Weights of a small transformer language model.
Size: 11 layers, width 384, 2 heads of 128, vocabulary 4096.
Architecture: RMSNorm before each block, rotary positions, biases on query, key and value, normalized queries and keys, some layers without positions, gated attention, exclusive self-attention, value residuals, a smear gate, an embedding shortcut, learned residual scales, capped logits.
Training: a variant of Muon for these matrices, 688M tokens, 5674 steps.
Each number is 128 + 24 x the weight over its row's rms, rounded and kept within 0 to 255. Layers, rows and columns count from 0. Numbers have three digits each. The size before them is the row's rms in percent of the matrix's.

# up: layer 8 MLP up, 1152x384, rms 0.0604, rows 91-115, columns 256-383
# down: layer 8 MLP down (transposed), 1152x384, rms 0.0343, rows 91-114, columns 256-383
up91 080:129139139159106124136132127101101126132119097147130105135126114139138126133106146137115155121137130122134113129120111159136147157126108119111110098122121155111158117112131112167129098107087136117153164169130143141160106138161112125148130117116118099100098107091142128117130134107137140142119096137126140139134133158141149102131122123121073140149144158131140126120131126119152150143086
down91 085:118184147113125156153114151094103122081126112150131142063115106122130119147108160141155169139141140128148120132130121112122151128146136190128117105144100094126115111162121129109115106129138115127115083115074150129173095113148085121170104134159123135120157121102127153128133114101136103156160133076126117143099116089147150114139125126123172107123134147114169112134105143160130106101135
up92 099:131112153104112109162097134140123087103120141102112165140118141134095116050101150128109125156139136206148154132128167154133131160122127132085128149175133106086146132178115113122120145102118117107121102175093130151115161119109093141139133112110185157127116156148121109127154140142114141132115111107111162156110086096150163105160157121171049110138116136109143139110119106107114107125139
down92 094:154124118140109129111141111128135143119113112121124102092141148215130145161123163114132184158117124148092182118141131098121142072109134118109112155131134128101167132084104122118160137117131142112129114094126092156116094163112133131153121128161122126111172130066118121170135143114127110106100125116111163131102158128127156081132140137099142125157169125100107134154107121102117137117109
up93 092:128136101098129101130127126134125101125132159138131150134105117132094080161185122112092089091105124152157132158125137096164138139134161106139135122134136139107156140116117125108103126122127123142157140153149109154144140147142122105088166194149117141107124142124124090085109097105144134072204173126157151119137113129174113141099115136086170139107088098135121113121147105122150161134144
down93 083:126109123137111145199120108132149170087110128154121125101087127166091155132116133101135106122111099179146130139073126109129146097104130129099100103099151149120117150131120146142116113109125122130106112125104087139100109167137137137120099157155103146149129113134149129116152136160121084127137145080161143104096138090148134110127102122082093110124143112119106144146145137106103164170140
up94 117:091116157103142148172115112153143127133123100171154146114125097132144157118114158131124143139163149112118160126111131091146114108155111130132098139085094103142128149151152128106100110130087138134137159108112136142100148139136133131141133140095137155169144114126111121164127131142127116117172123121109140117097109145092154110115113091148141094106128166117145148138129117147170072138138
down94 114:115152144115152138116092115137109120139116127087109121098127106140145106148127146122117138117182139089140093097176141127148112127154086114123167125122104123146137107095127176144127191175137117122103124144121138127150150092109147116167105163073104116109117113120140102096138139144124121125154136075147175101111093133127129085092125111130140135166065086123150157123090089118111126114202
up95 110:108156103115136138128123100147144137118073100131109098127139085137106139119124120126131155135121102127135099119121139112122113098151181159120131097130144142132159095157110124106138173155170167174126134103144167136141120121078115125157133148164132101154144113141136189158102123153120132126117078151161143147129103142096121119116153111139108124123121112116141079133076150106149159121088
down95 113:109176169108118157105130108131134138162154110147107110117141134118155089103128131118138167130128112191150138078141152140144119114082129099114106122124173169093118110133108132107155094095154157144128168094114144150086127174160127134112129116116158094110077157170096104091155122124138110139124137102132165164103131093123181124120185148177098135109097114132131112179089120096149115139160
up96 098:086127122123131128110186141134151078122147145150129132136139126152117130146176158149132138106148111127150141126089143144145115134166134134155141117107149104121121139159086163119105120173175115108129130137164142103129141080129161144131136170120150151149110103126147129120174144147143106189172097139177167118144150163150129146102128167144130106107141116121106104115146115110134128095119
down96 099:106116148151120138139140089125120098129114131109141164088102118109101118147160167133120156172147172139107137087100173115106142124117116105126135115083154148151108168115113119131150150164141106137112150147122113132139138141128127140174156111092131115104120108185120122077166188114139115124182102149115149129135134125125113128126117154152142097126136141168120105087153188145117115130137
up97 107:158106180140105127145158119161135144135121127096149163123126160136131156116130124139125125145141186125107150092082150119126098189149106128174102112093102107125171112120122123097130115169114118121144117155120150154084129135106112137160121155095096104106174110123113108121134164133128117151126115088159122135119151125135171127145118085137082159099156110115143107114128127141111148123138
down97 099:142120077158123106126173111099114154141143120173124138133120127104155133149185130137151108109127165120109120135166124107109106128151141107131140153113158131102084112125096161133121147173153086146156101087072112159134139145187175139142104123127110148137122132149159110102132131146146120111101138144126117103100120078127149097123084135106165156139139131126097165138135116098111115153136
up98 077:166131125138120153107122134145150115159145118074132160146141143151178077151137115124088145135171158116118120129108093158124123136114151127143118135167114097091097135150118180114161089112137116119116110129108111089126105151169095142130102133125125119132155116133121136145140072105142150135154105151122086144120123150152078115093148140113112156131108099120093118135100162106142153098156
down98 091:137164118138114142116179141145120147127139132122097149255131138122108140143061173141110144130119124142159163111137127190119113182138117113142134121197140154131109133136078148128151139127169127115112093146128137109122140122103140174120088112157121125115161142133113125168101157141098090138153122135145112132146150156124142120141081125182149134136160137168134162108139125134141132160128
up99 096:156109160104131138105152168127104111148109159126107121137117141162131159126124106169110152110133100096130156134124141135114127139166158149115117138144121115111112105200142153115125162134163131127111132150161115097149114124169131140072113123154136126128153153104107143132153142100114123113097111138131146125100123128102126118118141150123097112115151125103136133171145139139161085141143
down99 099:147072119178140129095133148152128151120122120092139097162165140111153127133139164111125161128094178121141132075155122130141123114081090163164072121146142116136147147147142127097119105150116117128107154152112130153130113146121172122120119150124168078123095085101106122156117143153136162109078140118125121124154158128173126073171094088111143169124152113106132120124133119165135124125129
up100 103:132098110118133180080142157170125100123136175109165091115127136127148123138150151147143134178084182133156146154090117149095117151104165133084135111154163126147106087101141127155114127108099153157118127161149120141164146123148151119130061109128142157162132137106124138114142110132115131114113130162161118134133137146119162139133140095128136099163155150091139119155148144163040149121146
down100 097:139111140145093097119127143120125145121102115103152110184095088133063182130111144131112136131166134141054126158125134119119143156121112157153097139127121111117166188094099124124144161141113118116159147106090159118128154110095115142094145107180112084148122143127160128143151088119093115124170150090138109097099120105104104126082145107132128126138115153129105125151170113120120132150112
up101 077:147100135118132166120140102109143163042111122165150116147127126175132145111128120152078127120125133086129166138152150124129113101165192099152108114139123133099085139150096108093140111143124097148142117131123161119136112100089096135138174179122069155121126147139128117128119127067132083156143124155112105127145160169130127126087159110134105127149143139112141124120150163108141142122138
down101 091:103150144112154110124081114162135160118114103144137104143112139131146142074111110098128075115121125112168165122170129107154079086091147135090146123136151126149144122101092143125088097148121132115145094150167126120121105170171121107146120130140142129120115134086138147142133126141110132114142115132171155189116109121117110194130125107120131159104116137106141162144131123153145144129153
up102 103:119161126105155178127157154159131157112115158102143160137129082105110114142104113147154112078140120165121143142103136143090103092114131094133109161144136141123169141115103123116126181177111148139182137136129145142168125104138129130115115131076105115132099113138137137117128122162086092123140133141180091092125103085169097146177151129108140153102110151147105175100087124145107146132081
down102 095:133127096121141117094123160126106140098125101116131133204130116096140137107142121114143115104141159083145130196141115117124126115128125130121137181140124134136118132137160104148105093104163104112129129147151139149139071119116142120128101116124123101100128138122125133121110122167162090128153169100144141111134143141099088101145149113177097153138136125106106143124099134166135120104127
up103 082:116124108079116170113150138126104125110124174173157128112145102105131100117138112156177139100124127127113171133116148174094126143153167151120132119074104140143121099117117164162125145098123109138116105136139142091085142075126116119135147126114119152102153127161130113144136106110108124141143107145146087155160114154132130107107146189149144105130159116175108106121120111075131124098169
down103 056:144120073130091128146162086115110120114148122116101135255129146109125166147131124088134167178157132142121149105152121106137129117138127115130126132150139115163139141147100161111123094086145125111158134125109156130165152123119126132096115142138124132134162153098157128156115130118143114134133114144129094136130090099089139089152145089147135116128138125131136137139143105144161118119092
up104 097:157139149103157174159107131129114137102138156134139106127133148092153136112138132101131136119126131137098116156143125132111199117142118087160183123115128120156128135110102166131152151123094117096146142128130144119148114115138124138156119160114101139146158125135126154098186154111152147145128125100139136154104085127189102150147126128156131102119139092141176167126135187127112130104120
down104 101:163107163156154101131111113059121140133128108083148086173139115140117146132150112135187121166134133151127115146123122118108106162127135074143105144127156121115124174106127115130142137117194104119160134150122122149144122127130141146158176130129099122119096130122099121096130120109140128125162115120145152140141130109115104068083107093112113135130154134153134169112114108146096142097122
up105 093:102163109122093101096164130109116122094121083104138150132102125130145182138128111089077157153085137145130089096114126156095104139136132151150090125150118161156143130092132153129148129144127128133170137103108148100125124130114125150171141132154124143111093113133133110122109147166128085063107150125150098112119076132110126127113102105107124104163145162165132121113124161155156114143096
down105 094:106107117130110137172138105084158120122140090123098119115113147110124150126170137152135106108139122067103164120083160148141115147135133178153115118121149146100132108138150139148102164083070137135117098157181147134104166118115103176131136130125166123155106078099045130145125161162154093104125121132123109128104105136104176167094171125108136119120110139125133118110112135119131142124135
up106 099:119116156112123155071080118116138150138131100132158116129114152117116147114123166149116137138121134144122156144147124172103139098123134155080130139154107090082136130129139114132162132148115116148130128206105091183152127129101122120117134134140146184122145168128133158138125137151141158100127134174130106092147112108157153130116110130093091127115148127114115135141115160131139121093113
down106 092:121156096089083150097112133101153123163145143148133122137137129119152124100140131119124141130157110107162152101122144162071156137113129152117120124128102106097144111139133128145113139105128131110093102166127140113108128151084127149109091137099171137138149142147093153103125117143155112160087122152147137120123175184139144135120139161096113087115154121094148124176101063115146085097158
up107 100:147133101114116147154107142112126184129091138124124124140144096168121155130122087109124150132151155131087151146131089126106106113115115107123144106126172114118111098120118141084157120135121158168184094109110168110140124170111149109105114172148116146161102133105113136161159132093095144125106116167102122121088141134101136110192166178110137128133116122103172109139139164114122148110164
down107 098:128139115113098138138167066096131132127104152160109128204158136138132084110121162141139121135148130118111090112072120104103135158112103146171114124099164123189171133110116107126107143164118119109138141135121134125146123131159092129077106133143134136112136145135130104171115170132123117085120141130115104118144110098123123108143099124079109136184129087123159090113142130152121109140119
up108 089:104108140130097127112170126125125098118123108132109126135117135127131138096147133148157168139165151174132113141105139153150141157161133100132126139127110128112140128123134165166153134095144116100129088125140106152160161143134111170116165126138128105104114131064089105103137149100122127154116101153072121141113122111094139101104155107149131163104150142150135147141122145148131118152127
down108 097:157125103150137108124094114125134149128167097143128133232105094152171145099118133110109114102127143141148155074145134146123139152137141122114116165140124138073154132109161123079137123162117106155133142152132123116101120115123127117124105127132120191170129148164177161135106134153136124128123153124143105119166149112136156175143109127101108154129099147158146158137110145103140151130135
up109 107:117137150131105132132110137113180133143112115116140109134187164086150107162098129166180117087164125119116180151101190106075092126126118145127109131137114115098109102150145117124173147146136134135123122110148115139106114140110096118134131123121128120142092110145102148093094175108063110159149147109114095135102146098123097116120137160115068108130135173154125140121106115145139154108104
down109 107:143159119155121107148120077096144120103128102124114113176104121116125128167133126122154070123142144168102094120081103127117130099134130124135085142109134150103120140096117142123148176156127101113115153129133110133109110130127136156091152113134121111132136114137115160096129134101158128168145147096088120175151126127105127098128141122146153120172151133094088148141135102141126144141163
up110 100:109105136164116129133113167131133133115124113132136122131128104124140107137082075153132113148080124122198094104100143141096148105126103131100123135110121181076193109078131139132124101098138145142106101128132138139100139108170118115125167137147057095125108115148100098125148109138133115156112165148130124064148091141142141136141135108131130126119143133139126132130102175116126150145108
down110 102:132129125066133127155135135151116139146135162113142087165128138112137100120143092171146129122101162126095096127124156147091113148152182130139151150142104125152152143120129095161144144170114143137166149152107142147116126161109112167140165160163177132080137172135162139172086130156126147097154134126185146101129132174116125129124134107104122135158147154101103152156174154109109129125131
up111 104:154146154135123109110102121086106154111091135137125091102113144153113133117134124106082141121137124149104114105080131125139132115088108109118108096105120137147138140103128099147086129103139094152135098079117161115107142144121112125131091127157105107119113118126171168144123160159115115157123153144162124107134141105113145111094070142138065125128110122143118120130124131147121112119141
down111 109:114104125142143122127129141138131151120144139145175124165151115138159140122145162187145122102071138094114102119124083140158118124152102172144170085162117120110122125178164139134134142189119059147120150126116136112097123126096151113135125091144147162106146163126113153113132173122135131101132074110112112135120103146110134129156130120113129129089083136096141153175134138119116155079135
up112 103:118137152109094112157109159149093145135159103141107179120147149117143136115162113118092118137111161166138078135099167139133026146082102170126154128104143123134164088169139103136125134181159093076149144132099142132113091108161120131146101148114104128121088115135143117113143125143165098120079128156162129133114165108154115108156165134143146127122113108080118138128131156167169129121136
down112 103:121108116109118122122126129156161125125120137096152134187111119120115146120133081085125110145132117132071148150096108134179092137139134093162124123120120151154136158108109124094125112136174163122164138158139147128145140127104136126122143098098134115112138147143142068122121150102098086096140081149114168077130138128121178099165137101137136137128151130141085097097169133072146084115150
up113 107:104124176138092136113136201131125171172143123137085109132112187095168140115080112134148136122086096133143155129124115135121087124103127085108121132104162160125161166119130118093135175140117080135099126134085064130117102141145131066111144153102179128139097138122094138141076124100103148151126136112125127096094107124134082145124132121153141097105133109078142134098123102086079155086154
down113 106:063113124134141128129120141129113122175120145139118166169118142109153106125127146113139184141112118131114114097117136111129111142152096112129113147134127092111174099168167110109189135121116104109165081129127088131159120134165135120108109109136111129122118123110156152132113137117122125150089112112131125154152149117124127114155167109143167160089118133124144126131121174119102089155085
up114 112:111114158114146117147155147116122159151155093105149108137133104163118107131116096116138118144137086114126112131105107123102125113139146106129121126127110139116150146122147123115081111106127181093117147135098116145113133169164133125118116150152143143135132127147166101151136162140081111120123134145122099131076090145118157127171096075140136161104129127138134145120115165149135146109132
down114 109:105113159135141139114157158158167193080170102129134124191134128094108093163111133108084153112164124065178162119118127130105120179145115110134134158139134094071155094115122158147119131126064099130145146130102116118108117117138139126133178100117113097125095139148112099141116137133103156146130144204178116160090149175156125119171132107148115142102065124128152145177114153128134090126117
up115 106:107119070141099087179130123139131161123119156141140161158115151143149113156124080134118163117099113133128124134108088119124118134120130134135155110115140118123156121121156112164110103133133128095138139126126101129097108097130141111124134128109128113171114137146078118143113116107143092149075124176151122150135143140114164103121113140129135139129135108119147142116163117175091130130152